Weights of a small transformer language model: tied embeddings.
Each number is 128 + 32 x the weight over its row's rms, rounded and kept within 0 to 255. Layers, rows and columns count from 0. The size above them is the row's rms in percent of the matrix's.

# layer 6 MLP up, 512x128, rms 0.342, rows 415-439, columns 0-63
size [102  92  99  95 104 106  98 103  97  96  97 101  95  93 108 104 100 105  99 100  97 101 113  84  91]
[[151  88 180 201 119  67 107 130  85 172 121 137  74 112 127 106 152 133 153 149 217  90 157 141 146 152 133 128 115 119 129 153 121 129 132 104 125 109 181  99  95 112 135  88  67 136  77 162  92 128 101 138 134 149  74 128 145 164 115 167  89 133 133 127]
 [147 108 123  71 109 158  90 132 137 107 190 155  79 195 111  95 133 137 160  89  93 126 140 105 136 185 120 153 161 156 156 132 155 156 121 136 115 143 171 147  88 131  80 148 193 119  55 128 174 127 122 165  97 124 139 119 104 113 135 129 141  75 124 119]
 [133 200 106 108  88  64 107 161 148 124 103  97 125 151 105 177 146 140 162 176 128 127 164 141 152  92 131 118 155 117 109 171  87  96 111  95 105 131  90  93  91  85 113 122 154 160  73 171 163 187 131 134 163 177  88 160 153 163  87  78 207  99 147 159]
 [159 181  92 129  97  79 160 132 135 117 199 170 105 191 125 128 138 184 178 137 176 152 144 203  71  84 180 111 152  58 124 137 117  67  85 118 163  97 118  92 162  98 129  91 163 130 157 153 120 106 154 146 135  88  98 155 135 141 101 117 114 161  80 133]
 [150 114 139 182 123 145 112 172 140 136 111 185 143  89  91 129 144 153 158 148 135  81 109  93 166 152 156 160 129 139 134 191 113  90 112  76 103 134 176 150 152 112 123  82 131  98 132 109 127 163 120 105 112 164 125 113 101 176 105 129  68 133 124 134]
 [119 106 137  82 151  98 111 198 108  99 117 135 132 104 108 216 135 125  58 152  92 109  68 111 192  69 107  93  93 131 170 113 185  99 114 128 140 132  95  80 151 111 172 123  93 177 171 120 137 123  61  98 169 105  96 148 112  86 125 150 178 106 117 159]
 [138 106 166 107  95 123 127  74 111  88 201 102 146 162 145 169 135 113 178 150 147 115 197 115 101  93 219 124 143  85  70 108 146  92 142 100 149 128 156  92 157 151  68 127 120  93  77 122 137 141 186 136 150 135 102 143 114 105 127 112  72 132 106  72]
 [113  88 146 183 152 141 125 131 151 143  99  76  93 135 161  62 141 132  86 143 134 132 178 156 208  95 143  88 156 129 103 171 196  59 136  98 149 157 159 118 104 137 121  76 163 128 100 135  95 120 109 141 136  60  83 200 106 193 109 124 108 140 171 135]
 [127 100  69 146  93 139 130 164 171  92 156 116 129 168 113 183 153 164 129 124 125 148 111 106 143 111  50 111 155 145 106 151 129 126  86  96 126  87 137 104 167 171 107 150 139 107 164 165  53  95 172  79 124 164 115 147 139 155 147 103 123  92 117 113]
 [120 109  69 125 118 106  68 140 121 115 112 125 126 141 136  98 136 102 171 171 107 127 107  78 166  80 104 131 122 166  38 136 122 122 124 131 141 185 128  60 129 138 137 173  99  82 143 132  92  74 106 139 120 185 123 118 127 130 136  61 150  92 148 129]
 [ 81 132 184  86  83 149 159 165  99  99 123 161 134 146 135 116 171 142 148 146  95 135 215 113 136 153 180 156 100 127 143 156  60 180  37 123 143 113 132  91 113 102  82 126 174 157 165 107 130 137 103 114 110  99 159 138 150 170 158  62 132 128 143 141]
 [104 186 149 137 139 159  69 136 160 148 116 113  84 159  82 153 165 169  97 150 130  81 147 174  87 134 150  93 138 123 141  97 129 128 132 114  76 138  81 190  87 166 136 142 107 150  91 170 104 108 107 134 128 176 118 154 139  79 135 110 127 196 129  87]
 [ 65 117 127 123 172 194  83 127 105 150 137 126 170 100 147 112 188  95  92 126 122 120  94  79 136 139 103 136  92 105 152 140 136 152 111 143 117 150 173  72 110  70 194 153 102 140  80  94 179 172 166 121 185  67 111  98 146 140 148  90 120 130  98 120]
 [180 131 103 155 120 112 170 169 154 157 124 107 118  79 157 169 169 140 130 145 181 126 113 106 138 217 106  76 148  75 180  80 104  95 148 115 178 139 128  86 151 104 156 131 176 169 114 155 150 127  66 126 149 143  82 117 109 211  67 122 108 102 119 120]
 [100 131  91 116 183 130 141 118  43 129 136 130 151 100 164 153 150 140 109  99 138  98 165  96 155 131 135 148  99 167 118 125 113 149 112 124  82 135 145 189 154 117 149  57  89 144 106 172 172 109 116 146  64 153 166 128  97 116 129 101 137 143 111  71]
 [ 97 151 120  48 162 139 164 147  85 155 107 136 183 119 165 200 202 154 186 153 127 175 144 151 135  64 157 142  78 151 116 130 161 148 150 134 125 137 133  95  99  99  56  94  89 130 124 135 181  84  88 147 121  91 162 106 144 119 124  95  90 123 166 100]
 [137 151 135 174 123 176  95 149  94 147 105 174  92  98 139 156 155 128 106 143 126 143 207  86 114 122  94  66 152 124 133 156 100 126  48 166  92 117 151 107  91 138 153  92 166 109  57  95 100 169 126 106 144 158  94 153 107 154  89  77 124 126 119 120]
 [ 94 143 169 120 152 142 157  94 123 130 117 105 128  92  95 114 147  92 134  76 144 172 160 119 167 187 118 101 117 164 119 126 117 130 163 110 158 129 127 155 131  93 171 141 125 150 151 127 146 178 128 145  75  55  89 149 142 155 136  87  72 136 158 177]
 [122 178 149 133 119 121  61 110 151 168  99 128 156 168 138 170 181 105  58 193 153 162 115 154 139 116 158  96  97 140  98  97  97 144 176 112 109 163  97  70 122 125 152 142 169  91  97 140 100 100  96 101 180 143  86 158  97  88 123 106 138 147  72 168]
 [175 124 139  78 125  73 126 142  96 139 154 200  92  94 196 119 156 152 118  99 108 171  98 168 125 117 148 169 150  81 134 100 191 188 103 179 109 168 109 110 133 155 129 157 106 131 121 113 115 124  94 138 146  48 144 185 109 117 112 157 107 188 111 108]
 [ 90  87 112 124 158 122 155  87  83 144  85 138 133 131 124 115 129  95 178 190 103  98  85 124 174 163 108  96 113 164 117  95  52 141  97 121 193 119 105 129  71 107 138 153 147 119 150 129 138  95 163 138 178  89 128 141 107 167 123  73 140 144 187 146]
 [128  97 116 107 107 131 147  92  99 195 140  69  86  59 149  96 142 142 164 144 124 122  96 112 165 137 130 172  53 167 166  93 122  97 165 165  75 145 127 111 125  92 120 113 157 151 104 135 133 158 146 173  82 113 121  86 159 132 174 111 146 181 125 171]
 [166  81 175 110 149 105  92 165 164  95 137 152 147 111 100  94 125  84 171 180 145 107 110 169  89  91 171 110 114 123 198 167 104 147 128  72  76 147 187 108 162 149 119 195 109 137 109 159  80 135 169 150 146 130 138 100  89 154 121 112 165 148 155 194]
 [124 134 135  83 142 133  80 160 115 106  87 117 101 124 125 152  99 138 134 146 142 177 116 134 139  82  93 148 111 132 135 148 100  98 169 128 152  92 135 156 161 147 167 209 128 152 150  92  93 141 104 143 137  77  96 116  65 130 125 113 111  87 115 143]
 [150 111 176 179 127 110 117 113  95 129 142 138 175 191  94 127 172 124 111 121  93 185 157  96  95 119 108  95 149 134  77 166 154 120 149 139 191 195 150 150  71  99  65 112 112 119 128 140 102 106  99 120 135 128 134 116 111 130 143  97 104 133 209 142]]
# layer 6 MLP down (transposed), 512x128, rms 0.129, rows 415-438, columns 0-63
size [ 98  94 105  92 108 104 103 100  94 101 105  92  87  87 122 104  96 112  98 108 101 101 113  88]
[[121  45 139 120 136  38 120 136 111  99  48 167 195 104 155 129 158 172 110 122 124 178 131 113 138 114  65 160 117 118 146 137 135 180  95 167 110  96 171 104 113 131 139 157 128 147  68  94 137 129 167 120 102 112  55 120 112 148 153 128 111 123 120 126]
 [164 134 121  86 135  97 127 125 124 133  97 128 138  94 179 111 124 167  95 149 213 108  80 125 121  86 110  79  87 165 169 159 130 140 129 145 156 107 148 125 102 144 164 128 118 115 156 151  85 141 133 166 145 114 127 141 169 179 168 107 125 109 142 146]
 [115 116 149 159 182 128  90 127 115 114 109  90 147 136  92 143 153 142 153 146 132 133 139 147  72 147 183 112 141 156 101 136  41 137 158 161 110 104 131 138 101 118 216 108 155 152  86  86 152 114 126 109  95 150 117 197  78 113  90 176  90 115 128 184]
 [150 129 155 160 118 154  97 146 166 106  84 117 188 137 151 116 158 157  89 120  88 125  87 110 101 134 140 148 164 206 133 107 139 134 124 127 120 130 114 121 168 168  72 107 101 122  98 112 110 103 175  91 176 127 135  99 136 124 159 120  78 107 137 108]
 [115  81 154 137 146 104 107  73 116  37 158 150 141 118 135 139  69 164  77  62 164 166 150 124 121  76 103 112 151 127 156 133  95  90 160 109 115 134 130 119  90 145 133 191 173 206 128 213 124 174 125 102 131 103 150 139 115 165 134 104 119  82 144 156]
 [132 133 120 122 127 168  55  96 110  74 126 154  89 124 102 133  65 131 112  84 168 119 141 112 105 151 116  81 144 121 109 100 130 129 176  41 149 171 135 167 113 118 180  88 102 120 162 140  81 111 121  77 106 179 102  56  96 137 172 112 103  86 128 138]
 [132  87 132 152 117 137 106 133 136 165  91 138  61 161  89 107 137  97 120  68 128 138 101 128 125 132  80 101 108 161 164 170 163 147 144 125  89  99  88  91 121 101 127 119 135 147 113 132 122 136 103  81 122 167 151 155 147  99 123 125 119 136 176 201]
 [149 121 111  93 172  97 133 181 121  92 161  77 142 148 171 123 126 160 108  79 157 143  97 115 120  75 176 104  23 112  95 100  56 138 125 121 146 169 172 191 153 143 116 166  84  69 144  98 116  98 111 112 177 165 171 135 112  89 111 115 150 125 106 149]
 [104 168 150 158 190 171 113 144 169 162  91 169 133 106  96 124 110 195 154 112 148 150 118 132 151 117 140 145 126 125 123 178 156 151  98  58 157  94 166 153 129 131 120 119 104 132 153 125 138 120 118 134 167 165 129 153 154 112 186  94 145 143 206 161]
 [124  95 189 177 130  81 105 144 148 123 141 196 175 108  98 133 135 159 101 138 133 169  94  94  94  90 148 134 121  80 151 150 139  99 167 132 153  99 147 154 196 109 138 115 108  70 123 120 163 133 130 179 105  53  74  34 153 139 146 128 129  94 125 131]
 [ 88 127  89 109 147  84 134 135 161 102  92 172 110  81  97 140  80 119 179 151 128 116 156 182  95 159 186 143 112 143 171 109 187 145 165 122 153 174 164 167 136  72 112  85 121 127 117 145 129 130 103 157 153 119 139 126 111 183 154  82 134 153 114 153]
 [116  89 163 125 114 150  66 120  89 142 173  75 218 179 133 109 155 103 155  75 139 122  67 164 141 150 110 145 119  98 157 178  84 177 123 169 140 115 169 123 188 147 119 112 139 153 145  63 170 136 130 101 110 157 119 106  72 182 141 147 128  57 141 168]
 [105 114  89 100 136 147 101 155 159 140 215 143 163 150  98 159  91 146 142 144  76  76 119 136 135 118  81 171 124 146 164 142 127 119 167 144 128 144 103 118 162 145  99 131 147 180 159 148  74 149 126 143  89  96 135 154  63 130 171 135 116 168 146  88]
 [124 167 116 119 170  68 114 142 124  95 155 106 109 157 145 103 128 102 173 102 139  74  21 205  70 100 127  98  85 125  95 149  65 127 151 139 131  99 154 205 184  81 157 112  98 188 155 134 132 156 159 140 110 132 162 149  90 160 116 162 118 172  89 109]
 [134 125  98 133  84 104 115 132  80  70 119 122 165  98 103 157 175 103  88 169 189  77 160 132  97 132 153 109  83 165 127 145 149 145  87 206  88 126 146 162  97  94  73 112 109 117 148 146 118 117 144 130 129 150 124  99  64 146 111 146 120  62  94 148]
 [142 161 141 122  98 139 105 171 134 154  95  97 208 169 138 110 125 157 121 104 160 116 170 142 117 164 134  92  95 137 212  93 140 104  78 132  55 114 117 163  96 108 126 184  99 121 109 126 125 124 117  99  87 104 145 183 147 176 137 171 159 130  63 184]
 [133 133  99 119 155 113 178 109 126 163 146 141 145 114 135 104 163 127 158 151 120 120 138 194  64 196  83 160  86  68 149 152 129 187 156  80 103 114 153 116 115 135 148 123 115 176 157 168 107 141 131 120 148 162 111  94 115 113 111 164 158 106 106 171]
 [145 119 168 130 118 142  94  95 154  60 146 133 107 127  87 100 113 124 126 144 156 126 139 166 124 103 155  82 160 141 195 152  62 117 151 100 134  80 123 141 121 171  74  84 107 172 126 184 106 123 139  23 128 141 134 184 123  87 155 168 187 113 152  82]
 [153 160 135 140 207  68 226  67 159 133 133 118 154 126  82 160 127 111 107  56 167 116 129 120 137 136 133 138  95 106  90 125 140 167 114  83  82 145 102  86 145 133 119 124 145  87 142 163 101 149 153 156 117 163 176 154 183 154  98  83 148 132 111 156]
 [162 141 155 114 125 185 156  61 139 155 123 130 135  87 180  35 195 124 142 135 131 183  49 156 182 109 175 123 125 111 176 116 169 169 109 108 148 115 110 134 179  78 135 147 151 155 181 104  79 140 123 111  62 120 105 170  82 112 167 140 119 135  31 137]
 [103 134 172  77  90 124  82 100 178 113 168 129 153 107 141  87 131  91 137 206 149 133 144  75 116 151 128  98  54 148  94 183 188 200 150 206 140  97  95 108 170  52 199 134 116 130 143 164 134  82 129  92  96 116 117 125 121 105 141 134 151 205  67 112]
 [129 128 112 120  72 132  51 136 160 145  64 124 179 158  97 147 164 185 125 157 214 170 106 133 104  96 151  63 106  90 142 149  73 168  99 132 114 143 117 107 174 115  65 129  72 113 126 141 152 102 158 146 132 131 148 164  84 134 166  97 141 157  86  76]
 [128 141 163  57 103 117  89 139 125 157 117 140 110 177 104  96 113  89 168  96 110 187 153 183 186 154  71 121  95 116 165  68 159 115 142 142  88  93 149 155 107 148 181  96 131 119 157  91 105  83 127 120 107 126 122 107 167 161 115 133 115 132 141 184]
 [147 129 117 149 109 138 144 129  98 134 236 105 154 207 122  48  80  78  63 105 136  95 113 150 159 165 147 147 106 160 117 180 115 163  94 152 104 112 115  90  94 178 144 124 142 161 155  98  57 134  82 124 106 125 124 154 123 162 123 164 118  63 129  81]]